python train.py --n_layer=8 --d_model=320 --n_head=5 --n_kv_head=5 --head_dim=64 --d_mlp=1152 --vocab_size=3395 --activation="gelu" --norm="layernorm" --norm_place="pre" --norm_eps=1e-05 --positions="learned" --qk_norm=false --attn_scale=0.125 --bias="none" --tie_embeddings=true --parallel_block=false --init="trunc" --init_std_qkv=0.0239 --init_std_o=0.00599 --init_std_up=0.0239 --init_std_down=0.00599 --optimizer="soap_variant" --lr=0.00473 --lr_mult_o=0.97 --beta1=0.95 --beta2=0.95 --lr_head=0.00696 --warmup_steps=200 --schedule="wsd" --decay_fraction=1.0 --decay_shape="linear" --final_lr_fraction=0.05 --batch_tokens=262144 --seq_len=256 --doc_mask=true --train_tokens=749500000 --steps=2860 --dataset="wikipedia_en"
Each number is 500 + 50 x the weight over the matrix's rms, rounded and kept within 0 to 999. Layers, rows and columns count from 0. Numbers have three digits each.

# layer 4 MLP up, 1152x320, rms 0.116, rows 954-997, columns 0-159
411489505527549532476455542501475425536483543527455361501504504461455528428557443480443429493407520489557486473568430469534512501505500553515530538458522535457523521511493530473395474488587512512431471518458476382435643510511549452531557502461624509519454357518495460448434459496463548455528505576527494469583581526459577523449483432496459400509411497551553492401499512490469461403463512528482501539537385537604410589520470474516503446485507473460515398588473524509451558444582478
496505474527485398455456425534489543566508533517475548452495434488515559516437519439607459496496558514456452563447477468485503472463482467554454491520519495534628512391439546508502458551443506535508456470436554408442521443431507579424488569374568536504563481567530463434454545479489515491576530493488492421570437434520544474460553600502456491505505509537564391442545522464504494409489400483438478541443458458586519549512462531476525504458491487460569412453417434434482542549546610
438433551422515504459553529578517511469464495536562567510546473511602483545425451397433505471542563566465545582478523475480499541504431430572455556531549538480443510575459465460502517491428515454522376524570488460509528512447496526521606550542470449549549463507604497487487561536520486601526570487534396466505489438427458527451515466448523493466483463468521513548498464569493486427539402487508608471574453504454474493577631547535587438476528512462469449497447546579539546355584480
428545447573518504497461551579466503464451510507531435463486464526448544521542573510392436518521532503408395433446531489529546516564565391498564558596501605474549548528540471558425531591481457574499481418613498500584483511534456544548491377522516464533463490502395518487428485620419394353527517421535506445412492471414487568498443401608444521459527546431482464460419485496515467566519398486577514450464610480533531518529536387542519582601516450486511447537515510487544453481543556
605433517548575557503586421572497528450460440527556530585534470514585531530529473525463554431480569539507499580565463426545388473501518534441518454564490449523552481557534500473462580544495499496450535461561580448516487472559577482496498512419448572459395458409429558506477610533379452373562453483593477421630567472515501484501519512548470508522550483466448413538572501561414412602442420586502478490525491469487520554515505565525452563425567479543530427506396439500503529544557450
508440483479499479452418526428527476535564454504429577413609459508505501504456551454593495450452461444506563578429368417497516601504474430475495578482382541501513473554516474537457543480436466478496586447481558484432532499425596553512489513454561584544539559511481461489473540449454456440538507491549510475487490426461570507423521527508547459525447573515549475527432491516469587522513541492437494586566523579487492467402537500478464571501536484547462498550443444544505551457491478
457497511514383546497484506526528546475507488444476582533535504495548507453494429573432467513385475400508476595480517474524487464482443434498597536504465452534546487495631459585539507487473487525535529472448512538522505480538512469535414489453471527402458468568558438424542549502515488565412470438508502555567501459433468505458496478460498537527467465477586457515500498561586535431567554517488453532494551503541494402485466463413477488499499522552537525445553465494474555559451472
474515470476502497465611477427573566448479498485487460489529453483541485596557441581502501480503589519435547519543534545551458537541502513473502425532375514428525467497524508533536426404467494481530440572486468512547506464509543421527564567520482468582497514533535482514472454436535480462593501598423464480518456428503473608490491464451526517587456517537465556474545537412576463512586572460539497526544441479491516499516511597419528482485512493493595531523475476449458591470547472
517485522494569486536514579423522552552458495452475479482502465556503467431540523602498517638514421458505546461507528543426558454497526520548531514453498518581430498433492456536538486510495528554465463523468523481453419438511520517490381540591506485527503563524498488600501471498471399488553518533434402522540499542452461570474451543495504568440421511465535453523397498537523429579459458491430585513445466513509498404500474489497519463464532527449506460506564512469504488504461492
328521424573522575539499446467461468498585552513632540506515552503449497437487528429439506436448654500564474464531540497521466513482462474584434443504519551446424545481517511484544458550619457561506459465592565493566525534500423411461496457454566470528575572584527493520459488442506496492512604514466454467340506414546483502390466432500511493496382576503429499575383583554527481531422479439436547485504498503479558596502532572422492494497467404375576582482466494525569437542490490
537527547473519418469414383504493518491548465495444563550531516516503573440553488458476543491539505518617443524550544504468487470456512504537566498533559579574494429547536547523548511534461501473460467633520558467423555544490451417505476438503454483445412533480547489473500525562502499473471446537512478534467457519542520509484492404567554436541531581404425496528492498481430451515474574446546455523511527540534464427476488452552523575392596444507456437488392526496451485614477498
490456569535504461421550472431527501538517474528452559442481499444525467588460519493520429528521519518510416526497486490546524511491466454456498491552544529437588584527463467565514459507400596484447444457459503501456550494494421511461495517544502406503508481441409516404506494504551525509484487493477474508478550454469549547456547462491518484531532590434519498525487537558496421563470552451482478562486521510402439419446495570567536478409446511489425461484571540485438516516480486
624528448559456527444509523503562497539524554483526553492512463483549537544505503492502439568416612435492457440385517451450575526462483581520532476572488478466536528424543470492517537482507478510540358555523548550492479541507508503448498492497443536615479408528502522458498450504509488479540467542450540522520501440383540559577602538590433570546475449435466495526543464559465496586572514438573523424471561470550463466533565611393485438495548552526465582445414494506539467512519501
498475487455482527476567563563446469453451527455483449539530471504564453474478452443551448414520575494451480507444451471471510521560488558492524449529582504549475511436599562514473456458532450533544553536467400460462493434500539491473438514590591509409424535551450510468458559511575515639533497545473509450426519440436576506497484520511542549503532466554557537438437478458529506590484557486538472442530566537520538532475639506528508468510577580532483539508515558530481470556558554
531472446499522661523472524457521413448475489464555509429428470502480489440594530433519489468539521534540505481451484492476410439611513437499517452561486518561461550508486490447529534529502514454549552456432521431469534528546415523467541547448397421592452564565528517492438510528526508479552528553556462433476472465432501537454560399508472534478617511461589636523584540512453484491530450572570558445574468558484573551417521549519502523436475436532418580534488474471476487554480478
598528575414537497513458524472424486572481477470552536416526565575471481472506598526493526505470414435468482517425505348473454521465412328437513416434529624464516546474504451521531496567563474470482502502572496486412586505463510492602609561517456506572504427525529505545501576492549508523476550533573523577462524492432528556453546500455548568532486547456535483379479508483521469478506533425519500560453457521528608395527498520415602417379491435457406478556386481457508496452364492
575561481477539515491615517528587536500580448490552433545469523418448462464494481472457416544634457504562495504522420505497553490423464481398420367491519447396514613528350448440433483492567547425471454522529513594446514519504508475516530538542511565608474571478503444469539601491529593466427508519482460456545517519574493461429449486461542544544486503423472417510543551498474510522488530558473509554510531466546591437532460577527454515542450531525519550489397551538471576481507447
513528531470585579553434468501554513595466545484438544433412495408458447500559490502507514551489511554503475611450432643535483445478535509584478443433642512552489622463598485471516501539507522541483538396457414443498542498399476408530484422378585485440534512481594527475473468543461626455484485534486551459391578496527447352616581485613467483522557445433581556474466476558414445543485504428433467493477446472480563425502515462566443504455437548525441486529515465383468399442357515
526563538467556527535485560502486482592566612473452478509574507442602460464476524531485492407533470485468573488446466499569616517442494493459459476406496508427443541483515509432498576416397497551612476486462379450437501467576516535487518510507562514486473501436474401531526505372517542589474515516491451586555527515404439554461522547512502572560490425423500594509597489611473401523402514510557610550426436480583500413476526517528572510506508603508523447490425554398423529542509546
585540522512489549502578483547519407495471494484521523474436587429558506520524513404449455486558474457460455545509414478550537506537540554485493534459444534548423401492548494451548516461476548487546497405549532459477586439521492454511429512438448541677633525486510424493436545556503544540502536502525516422536535448601526489474478424536522568515538494529484475444446463494552553427519428436555460398442543543629450564516472438474571493552609534438542547437561441518485549506365501
439459472596473503427590636379434500548527521503473467524505475369393503515382478502548551475511558557453582519538436555530486483518473485457468604454507610550476499544536481546515519523483479540491346477447577461418500413524517631541534524544526486543443491539498497472466559525483410538512517504466417445534496467497504451491462515551556579431556460499456503456584481531420483613402528458573475552476501494519491492481472467445512585487547466461538499464405449490503474377499483
503566551480495505374502497443533475635572479501503466530476460414501550444498470453462423517539502453516486541490392540399437490572500572538517540488524555485398537453450581471517459470483585466394564431543491499504421525444525494495590484544528489450536612581557522454440548493493506468544478597495461499532519457419575386462569448454569432530535468526473469473527416514517419412393450514490486446493501471552432520470560447561569415484495502521434523454468551424461464525481547
508412497573465503505569437425490564510536514463479508521496456470466548597410446510467531441583514493484541479431496447467478494532466370526428479449505465549505478482581485512454495469531521479442483552489498481520418432457503530534484463487427559499505475528504501488458471588479558579498472477513403361590408456475454495600518436475591443539401427526476515577558530430568553458550498563473587587445571475504476497597503431439491571438453420515538601474480508516463513529494492
543482501393507474518505406552492464580506526487508513510417492495444434424398526499551450529551478542536485487590499471528432503568495583509479495555585458556515512410494469525466472440535494561526535500493490511528581554500533488448551469531495491569554450492463514410584558477471512480511478521580509457488505495437442559418471474468462453549442408540547387551471582522425575508468460473526487512552513437550521505487464444520495494465516500517502539524462515533579509467529530
539518496486454673438467501445547585453631464543504498439499546540440496529478503519513555425446432432469546489560401508515463476500482490438480491521463506470538538437372514463534446541478538587605459544443536528468462534578476511475410540467403496579412483526487527447486504479553455488476466438547543463513499515499488528507455486414439498493540513576442433554539463506435400400576505527420502439462558544520503480520408529457471525588481585496564588505514579497481465468500430
491523507501474362568597473430509479526365528556472541473509446515595492613438474517468504488565600599506380506531458523557438521533545501492458481579508515465498506581442494560530467479457497468443593503557545609384445502484497468466494526549457523520447472503469510492438447558597578408545511493390495532562540515425541494560534531506497454391597486535509430559459489498458624589530553503564487525566526579549544471505492392553390443420508414507498509503518531471431470476453496
455491571434523452520470480570511486507475545565452470502502519559492493530589523433588627458506480460395470527488532489449580548493535454519530417430458449558441469511521471414588476565538455480505462586485460534388534415521473586563566556473426497472548499510411518490501515456485464539472456562485547505556629526490459492499543526487500463557509559486464427394457525530503492427479414485501479570632568506415545504540464493463535509462514533503563424508443440518399476549556496
576544563465453548484445564493600467496456451495504526471492512496398527577523506600465491436387580461570517450591493406419547476549590508537513428487491480558415625367451502484460493541539441560551514486550517465547511533473522568412551614506464509474602499428502498512494488433540533558574483453428567482493488509475456618503489506597482479537520489531377532519468508631477568516535520432580461532497498513452463583416471516538482538573456466602541590555400510446450435497534435
580462546618480512505511442391551479468547478582561478367465507479476592525520538467552559428549549455526438473435517447488570509514375426540493460531462495518425572576516416566486524524513474429548546497576499468505521487552458475512522537489607433589414500467542520553534486537474542462423517512505597470436563449474617517456468579575558570429457552418403502532569438546477503553474511575580431532482535540511451502535503566491509470527627494538481417503452464466519546496468524
487525499467535534561589450457499556538474527542459510472494472484499493482487574470551516469488455545511509487533380628438580517530449527503517472486456422492575579551476491501494499543447415439530488575516433527445459512529566473598524477588474390504482451523471429543529476495529407471560523495545413466543477606435499467640435551466392468526412481452563472528464540421507419433542484485488482480454547483670436498583485567529540441544482479580518455548371474583566541435571532
501585485508442455525531514509460540527516466543409465466546527450499488509499498435493452622406523502552556506571467514533446475544483445539561537489527389498506497448527508466468517476509470612443529525382637477515466485449461505500508518460588513555394439494539483498535579556522599498507423536462527528475584573531518487485490446551548514609431442523430467464475508519528496459476570409514482537482448587530517613544498477529462494475549499512535469510548476507466588579416409
489589452478462508446582430427594498429513516565607525456425390503574487524482503508491415372490522454459581601434413479465431536568524423552536462345523505499480546553541469543450469482628581462430489466540467494495441446476468428394412486468542505505531633472480559571476551511465433594529460432512561456484491451432538502494472487564462495519522527512488363567513577485439567444537504454485518600364471497428532428537474529499566631451514503500379469533572526419615495486574595
532528479516535474563442529535501593463492530504545516496462454386489528522561454581520522534463494486567540471582514498488486427543432555536566493479489578517502502537518505490489521505466460497464474461560497565490496433514489451513523534518461466450505535508533520418577485594547555540552500543570513486511469468512522413530417549519534446543550544440456502523429535496449541471443533499561486504512470444519512547522504478435421569596445431607448475514476455520540424494535531
494506526502508567477488443572622463505474605562535484452517478480450506494486485476458533556521498481522520520453404526522522537510577486547496460566465444439465529508510459482541470474485485467456474444496469482442489529421458494515551490531518469539600427536480491468486509462465465442459523474484404504590431505540501528566573455525545491474494535492462565471454555430461518536481486467593456532455484526511479507503439537467548509537526562544506503409526521519445552515488455
525581482440450430515527516540555575526459503582485498486535455453487530535515453606488550538538567501451436521480653515603536462509459442493395515421597522513433464496539474437463499484506555548490511546463515442493649539474489566553490453482559497502450615437526547448522551424489479446511588589558465454490613531478512385504528434575416455460503527452508475536449447462521509538563480418419455476501495550446480524514451517549478469498448478498537497478485502588476465548499583
483490505493503378522504458427431514491442607539515522519612628541541593552552469545467456600546515463466428427484544498595516558523528542562441524479497530480547539445467458529395515497596504427513473444544501582501453525501555475427525451506552487538514396523480392574454516514448507465602498575564417478476482437488514496554514425461503514508500443466486511516492472523497531519457497550535482498435405436506474545410530505548446424515588520536474544452461577552530559571545430
562526591392441514514545541527486500478474469446504577548540576452495537479469565497530525457463486501531515555517423518534536528472461468531518478448526530464555512487462463421493541501503503396556458462442494485500498537441551494438460456417507557439469555468528552568544424488488494453534400528526527507447490516594612557503491512593473376442468473504556458544492436528594517521550551455446488580435517468481559573449573469562520524492520539581502456512475534496430570400435535
485600464481388438449492513435532503571492464491481597474461583496444479525584579470559453456493454544484473581614536509509479422492538494610555505493556600575440469474443456526558576498571422584570537545459476451532557482484456554460501565534545368505485527524577610489463545648474481501532429528554518522522430518523510516540445525492543455494520508605526404437478425572502448555493495494573499581479461483490511559480476512426502557520569464443483616424583439458493460620458404
489632438535592473478464574616457613466590433503533484395501511503453411458471364516534493577426480547449553443533454500518567498612482504398440504486533446503551490523482508505517465537530524508436520519432528521654522535460572472545462479539482444467500471495397421453510450524470513467540511523545419604494548520536481467530536448386528498467524448577510412430561533590482459427460568468409585479556561453504551551440562362387526531434420496522486653445487441571555520493498429
496459576466533494537519499506518515566460454508558490491472478574469445416383382498507513482444562529402550571434497493614473552533551615526557422471508509588485508469494453554435522458553451531533479479378608536571483506455519580545416506611466596530519542570483536444441603506488527425497461456564515460499452512528445452469475456516454486451508610493426444500407507497553508449489555544494467504510511575478523573562541527521422470413455527438456472548499535515481483598422515
484594495541508495512525567526439567516533551568488442413517532531444602571465542435503508447537506443445447468544498505538549581454514455466455411516461468494529532497423498506505559495606566459477523488494528439421521459527527414471556537491589473446544387399507495564479521461572512520557470523543358539462544534484551564579469649460491388464463552593561493515455522571446473515551471449470474526512435596584436426426543504521421546527498637540522417565420523444486508401457503
502482477470481519426476506563548513527511463480547555551491509508503465477549450525516485434612535474543558498452529528521593586446552544485403495554504521486495547430466463441518443423513542507448521495541489493531494480446455579538470509431486414508486522434510459520509449534519484523496461445549555473500542489503504442492522505479447524514431443541515500516494477441500437494468506450503537497540564533571500552530475531489446526520458484615470483505400503517455401472542522
464513507454483534515506508442462407383475485486615420365476513424501523463444473540580428467548502521491491503480436541503551462542510502530510519541596559576468459514570546441496484502459478524450436470499518583466450521516508498508543581508465451496579561622523414622485494464512578513488463457500507436558487447441393482500544459446493435450515557527560540513483560460455579562606543481475469471471513491507426488588532457540502494544435538491419484516464484524524437514452398
479542483495501514630599484459483528498476528389541458463513549431543483568571539542372535562541539459474459430484528473478512541605511461463517557468494485505503562486511474407487445495567491541562465523531471506448475548484468492568562500559521556551450479536522432509473508553445486454452575582393415614544473507474425522515535455553463416514478548485498438473532488456569497436510485576413477576485478422495460442592580579547553500500511491509598555508578517522562508455492484
# layer 4 MLP down (transposed), 1152x320, rms 0.12, rows 954-997, columns 0-159
527497524532452539583511442538559600573514488513427454575450476515482523499504524475526448443523605489476574531456518518477478493519536509533573573479407533501520587544451643528631606588445516512487480503533485480431457512560517448497498443445549557476494507506528587491530533556525496525532490497557519488454440490555485430518492563381539522522558494521501418496537449508489458548555598576468527541558558525513542506509566445496485492431553496490476536557507471511532519604544389
437581525497636574573448526501530436527563566503452473554435486465494416503534542582438548553458480458459453456497559519540555544552507546438512459462429569526498632499560461468436527571583421453557557445494491528431528507560465538500443489546459543536438449441439454564474454537469505531478518437486449520451467527556508448533596596389578466566506500505495500546478408433510545519534483565465556401503528489436519477538506445417485485544348428483401518464470446535462464513477466
518527462545513545544603494513437411425421531592587346509455546589443519427500567515601498506437544432436443498605463478472563422482434447446525582481432345499472527440552515541623529444488537388432483508431591639461572477508466508510499497512553489437455498458459541524473531555569506475583510461447507531463478514419560504472487568482505490422499482497440476522517563497481571494581448446490421479508464456481507510480522466493455504543550559432466520525505459528572441503518454
495451463511516532474542507546491531533559562492571489508427478468474433565538585533472481455520540564511520462514488465489532513532489483572430539489579505486465490512546522481590453480487448503464506549422494510508473441470497482504516484533482494433526464420525572503632394477481534554550498495460497522473513479532578490514561485448420465537515356564411535469497495454451412487506593607475536507490455559472458507503486500439569469422478534508520476479505485589458489450494418
451478492451418562505434516491471439581515551512436550421400400604494538481479535560475544481499539538330441463503551535377468535457443565551485535500456523485406512548528501512441391475478482539408546575587508503426407412465482521450469496680492564540531567464513527495449459372472559544482533472497364603519539441538494519477583423398440486540498505597472585393430566437529457468443509475512558501535402547505510523417574496455596496497532561469605521466512443448513498531571603
529460420544478485555452430570514446509538542504502488491513538529587598585496415492424425448509547526468516472433488497481491505471459602544567402471520508463447521461526525433491508555496503520506424582518607479549447456527434483476475489598603549515437500505423563477492444484474496525505624581552532560490423518522502475479499501521456534496506522478399601475469605503422443573541510539489434507472483489525465515466442493510498526559489429473441529425535511499537459452419547
519547438501493393565529527466451493474551475465551522492566508610493521479527504504464494485477508556468480537519498523485511445509616500517522524421488484489474504535453459492522516465461508441474521526430540493527505517533477558502511437491463541566436484466479573421531412517534557483475478487560501566501550550573495504555481485475597499478591433450455442456459535451433456493581469499493486574483457594472551527496547441532498473543516412488583546479531446548521520441521490
418383523483474502518520520490479502505544537491463561535505463552460518414513491494511433457576487396464524471511509495560441546567486490535499537427473523628472516551511588558557541518480596487475588502485452550521538434576486523484473576487518467416518461514558493528405529466559558616595472543476470487507531543549495494479523510587566363538620464541506444498542520557449561341496547512533467515540598506499551520414475408585457529409486557575504472500537427536478550460468490
554443552440421522445545521545465485439499523529531492454501477495492536498485450500571472544535448524511525514416480538520385497480398530466453389408449541457424474468566540479486413410469554505436504573500557527498492485487525542539554499447450438480529432535538548468586494483475520549503414554517523447478572449458544503503589438474491502498434493515517432541506570484485490473538540413498526504469416476447467486525440536489468499543437438410478514506547425554485409541533447
551439486498540486467425489450498511542487463550546513477556452498539492452473440556482612502436514545439592432588461455557487536499494490491536534562492510562537502528566554597428561489506437433469564532539469471490471574557548509496611626458527507472465443501413550497489551492597587505477566509394551454443560617479382528528497557434509498388526470501566538477474474411493530489572503521541489506552550538557437463563505559594535543547529501566500533541482571593501479519502443
493495396537426535427602547419484562498455473558489404464568439460414428463521530561532578570459451587468487534507500533465513519504529510416519490484469483418543531495524471448517524453462489500386582455529521526493387555516502476550542611529503507520574542516553495577500513431477505487419500521411435461518581492541434536528447579435474543508565514527476454449492496389517547495479564491554554491516489487470555493492461535480614474539569499544520364515559418493495464420559508
514532610485482470478533515566474545465454496472558474482512468565475508392459534461491474510503494583512593519530571578390575468463527441498555513481503432497452537559478478418483536534469503423463555560464540485493384539407557478444535504496572536542479474502487442441463474481544557544563528482577500442570501512542529531511521424561497516485508443581414511490579501392575477420492564495553430450449390593527579469564404521513454468552534510477599441515455479472543536480454486
428511477540459551565573414558418508528504532404584428533531557426397433389502499400522377493495538498480501458509470528473456431538537481471515513426444586547539494468447569586502485469497493620612502445461553422607499567469439491517452469476487530462451554534468530439505490485514416472472554498460534418473518555609564467482563495456521468442473580471491570399548416498497532427493526472539590488514556567579526458556472499546431526508456468520538435520465545523535501530483521
571462520542567486491532520518548443511516487563524561548502566565506551496510490522484483548538511523562508463521502571518467498431459497595477481428493497547449537557469497521472500498491530511569528605542498493466484474513518486488495505526455469476482491438456550522501437484483620624509475486436507484558568518575437494449525477426514480478478500532521460511539544563532453534515529444501521522491507596529528555532541431460494552461483482479553547518442490589528479514503505
463559471467580477470544514555560515494594465610463609489576508466564579469478557465493552475498568482439564468537466343425480507537533485506506533561543441524518520481455562444552438527482568651619443583544606364515538484551402421433544575513577476562411510586479499515583436529473423486482500486491540432538467538508508519410383507481505469527493501516496466497553499468504458539440499516485514471525443436409546539499461499447522441595489518430528449487452551489453426484523520
573451559474511546507619562470520525490532417509517459577543498413470523585483575559518489352552488617474530500486539512473505531514579503554409497590472412499518445495510493500447420568467459504458452540427516462454552551460534490511428430430451499520519561513578403450491556486397409454449468463518550655511453470536522566578534493521561546507532503520539572551582462459502520539359444538485504506409570512445539605447536543506437535491454544519484560382473493523466504526650486
480560462441445526431511468514506506495475490485462528511538477496515554509591550526539597521490519509586483563578441371525411502512498505455598448465503471516501479548518515440529484493551442447535552516481482467441491513386566564492475460451482457497574509472438593534585498458403373557514481528520483448484536560475603559512477375492570487487479473465433458416515505486435451563463558470534611570576566554534483563547458457445465581553576322546472450513539474481417382486524503
506510464490463489590364509533435483470504493572520457450478503541491537581563488556455481515485421407481568435492462466457397593462499494540477501478522398487559425457532479456467412569392479471512457477507437398446386466556579525462375520460416443500542415525501481465394510537407424537554424484481446500557507423398572474542476447463480542465458462548464504475446474617483445570499583446456430526404560582463489542489549569490448554494373488479431603532477563451445456538407469
572491687452467502557471509500546427416556524633361550463494509463478557527554507475459504588444520477562598505486451513503513466458419464469515528472518467590557497416510456490534461618564501623469452539536431527580466442475449503460509547549518502484477491476406428459552527536478633517571497536572491453476512542427554491509541536486495513491406473492499511426475505559415501598527555492506498515444470420492508518528529453537443530438491559512483558432550509493520551503482427
477440435462521527523509466495429456534470544448516501423487552469516504539520504531492516412457493524565565506542426498453522542497397474452503483441491522518533561456483570572533545539490472541464518500451469466466497467512536492394513550573539470450536488442469482473558431564563513508399502580448373486513524562437645455652444528564511450619498588441481498522473522466476419605577523513443536508566451567623511508548533521487538419502487482434492626444520488416449495573516451
556458560568495480516476455555490436480528407574480470418538567510471570509523525480479522558522469493434517493539483445449492495527549548481610407544535489442539551371467477386506546420560485358513511450575497579482553491378498434436473560520573540578464533491543486523549530506510558460505509439548463591431488480499532500596548504451578575505514480525448414575439585493554543440524415521494435469447519465522479467498503548469515551388574563535548525466545488559550526576587553
535486449508439457551518474438461620411345518480549506478591556532545463505458521563561551510523522545511482467473490496494432415460575474466499429454524466469469488531504474505558411515498475513429532517453522469413541448631526579516425502483474607559479391467404536537480527495540488409432547528528546492491543562519467515506485434502467533544464444515422490534473472480483530402557530409542491510505534505494505547574475577534511587446523416471546455582465466490532436407428455
460579509531531442586510464485503536499495491543473586597524477531518497485467532465493452478572553562577472471496370439504471485583461553510546466482499494630545525488486462500465542442627584538579458479524551537562540434485512501499458539503531472506522535583487532520441527436571529571477521507528512428493515501521404510475526544607527515489535456519401643478529434491565526477462553455447431495475568532496459434393514582487499466576486455414469575596642580434492523450537593
514503395473536516504513378552489460578511478367474472575489448466424566508483562427469526524526469477531569593475541485501511448419505509512410443519453518468483505552461485441431487472546558447491624555421486455530473544520514464573498481436565610496540490541520525505518514470552469580513512499477545421490503540591437483582509543528575501487489484484525471548499497515496579494506512544485588518486465515574554453463511516624519585473502550534464527509442450488546411488501495
550506495567479465581524454413467461469481499422422586564489489550420486507521480467470447483515486481452550415496475468473500521527554465495544543469430450544426490537507545516461563550448598506518548541487480481549398500594543425480558581623551514464525576479548480511561428488444438441571467623530557508494454515481470559461374401472496587478524525577466503511506465492479443464547565472457538510568401524516532488442500613548533587466475511450488486550478545555500513457410460
480638450520432508501476598452458485506508505558509451626471465452415532500498462516484427571443590485487523546471452543486524452480486550580531514512529571435545535471515438514561463499526529435501598561408523416572522533448527512463506575452492471453468491487469525516518504510509502572487511537546494472568528561486479457444506438557541485531449524466469433465468423499499519500422486499518534444415459388335525533505518492474491571517527524501499631498447482522520475496460478
435495536581523560446458549468549516363490544512524461553628502488507543407504490481462486534515476493488540550525381553479564508516437501409495507480509506489497581558502541481521511503480495528438601513398548571447496500459470545533512561526525500494535479552554541487511425505534558478382558518579537520481579431551531547453456443504449554461548464506545603476453540534591434488539505574392478373565598433564528489483556492502446421524449563488337538512537506570533577421503543
519442534409518417469439477478477588471424459480468460556560453536622500547462504396561466543529550454413531626554544515600584474390475465539473572433519453452569635491459392489470534550586404478615472482532507396457538660581496515504551518448483522563468512509487506507465460460489446536478518546470432594399487478453439400567431452507531435490477585469578545573429486488443509494528562651441522474534520484438491494522549527511459428474455506476504434479500530387458599459529509
508488465415493533430511507581590481460504440563457401558492505486508483515472483533519432504496521475517529465568491522511496511559486494551506503471496470513464440545454521524477510491547455540386461540434486577420622552516546510583541452438502445574479468443495450424464430593515512484476507527509477497505499429513576507416542482453462510584492516385520453527488530436491494441446585489567504400571617560545404530555473458475431577522537481531518648463436499505575449456470506
458536509450481503457615522608500400530476479517477446493548586529498546521545520510427563498427440584451431557587573479573689584469498571541492585475521513441404452531480362556561467500481426540523476432556618471482593468493456435430530430464453495456496465540581479393445460484470488464505547581543582468540517545452410573511537559551548567562530499452437462410382559486514478456426523441479487495523493578604557542478463533497556431426531479486534442464550458511470604423539525
547588460456479495470532608507507528433554458495505534531476526491459509566546574582542443475451436529485561486471438484547567502457523456445542559482525590500535556524527488458484484454596551509394595508534470473562560508581487535477444519384534529493559475493526494551556534474488404454523507508539488628481453452511541552564497490528524459464518589539567506552476544551514515594507513476395528544501506481464526402485563547574511534471511482529490516556425497443496556508602530
519563448656549592511638433484630505474435546556528584472502464526501561549490609557474585554537545581505505501587474468447515460415572507539616531528503492507507476558443561569541439470390566490602413479458620588412585422470558579409500533379495410507479501584503496488458514464571438427539429534475483541455450553557541548483539556558508474552542556457571510541587449422650468459563395506494481407488551430516518505546536449518589478442605465608501611485560601615421493455589487
430479502510518452452542501517438416525512450442483486537457501515516476480488531407491505470508478537503479483509515500581503528458531490434471505479412503522497505478449494529490609584508462541442512486504471531498508433472504438481538520489578452549514473490513534454479523530462531480442558483468543505485629540514563471497541528442491479433520523498561501467487559514469426551447488482481507550458543516548430467457483530522534516488537536477555487410497548553512567584542516
499470432509564389503450511517508525533564494541577438492519479509494487585481536534582522521513502511580513500457505586563450530446502554500533439505469464496427499558481477511481516545484556510491541533552561417541562452476506527453526546533453501440475468414540466508490520546475483483475534443532573419470536528502485385548406525505564445482543473467491423498546530428496508491495518528437457483500448510464622601500535571635518514509518488469438447559542492508595462459493526
544519490494576502614509492449572521472430517545545455484526466454488424541505453448498475513452470449590466518500411433482430552409476526560535508605545400522509516490491485521544530481569517538453494549521454458581540555564558555460482535541460500532452504579552423547448570489427460621429390475506568511527457548533559467471502498560393505495467541458507541576441453592454457512513406551475472498497533585541504502416501516486472409408543508476503424439532586548477551592444489
481489560485544511474483524471486606479404490446479514600409412510432517497399445451526439429450521440491525541499456500460414515531606522485452556507370568507445466463482468488582546513556448531493499581543459464522485461491461472469501514485508462536555426467542549482438569467528486461399501501471494502577505515547536457480479517519502473487446531439506504523546493455485455475510463624418536574526480592492443400475523423573525553478465551512573408546504519430499495502485496
493491490537544466618509508509504514567520481529511456509451480580404452446470508458514510524541529560513558484495562551439524556625544630461460421456626510430505467516505502569444369482493574466506500502516487435458547556471568468484572542470607605507445459362497563405441394497486542523438526616496527480565460605425462431475523554514555460464427459512543590394416510397512443479523455567423509470467484464537455464579508573507521450470561444458494462524570466534538501579574500
419450568529506524582497535478469491533444535645439478517397574467561509539501525534483476477454530458523563438553499445519512500503513492538507468427519501466399601446470497504467528384557516533482402525611511446521461495484471481484580436551493442524462644461621506494502360468544546582450499483480565536445487553448444521462480457423331604483551437532458531526552617459550558545488450583478445423448438527499487475667565508454372524529530503423389411443496518485533550479491433
539601537463435493445475457523501491492561593532474548529496472562537528554524511516595499473506531533491554488413468481587427499533469496570482442400441515518492455464557474483540528523533490425506495408511528455537582504468473493495568462512534486547600592546498454447444461599537441503427516598447566509565605464509612611453497534434579485517510490458455524449523516482448529518525603476457480604409459523512486491493564509563496399472466519506591518517515530501580589432538570
451541522491524543472597447406502530415422413523430537525479505461514589478472501553417590554533550422568526471480438453649587465524510524466535538518494437493430489525490519511560530520552468589603461418496500500516476462485524388545481463584441561502595449498517486463526459494517431471450518558480424455439481427496516521642394593496517568574502565462459634494579494508545427485485460539469466488483472424509500500463457527538412496524396492434593476508450478488558530491533562
487363574532497469539517492503556432450405352497515569474487552537475522534576558489617479488447468531539544484556425542500593402557532505498487533486542527503586533420423387542531359569497388450444570538503333536528535422557551606483507485496484496525506511479519563445486473520551531420432490441484561604486484562507475470408508516632497363443552487547570542497470515568486427373543501528426484455515459641527525594517537504462447594580568492546526500518549523525569479486591458
489506437563512416470530446379394483485535497460487521418417470446516546551470521464532479540462516555445436543538413408484516540551455439514425532543529494534476480544569445590465498520576512485487461532471455459540474495591533432522489515500544573482439524552473470446500453447407488515462512502527508521547566477496458539466575431558426537387570472492392546445432490488494584509459556479564509434527522446533493558521501435507567517492550453377528492571515510461493555511521444
443476512466501517470575559482492532462459472523563548524463579503519461434558386524536489561511558470594456528480527551520397585512485445598492590484435534500572506539425505412439537597479511474428480427507478513461411501551409450561464434481503500506498417403419494551532496498446483464545486529541462519509538465576489476519573560407508554502496605478486500446558442509485459508536419484495646587509498412468486485415522534560514520539569510601534539482516509571501473487587485
492434449539533486430506548515475463531528406520500512537615469485464562483450506475546491488566441499532542492513508522568476502503485400525398487455544531534504528559476497419504558523556595526615476554547512476518438473507504527539558509463529512466578594492411520580488504461451576539519462474510484399445471574540466487471504470531494516456506484498534450526483524547464525472531529536392529513536517583511475474546521465463460479540472508432496501513521458484520498499461497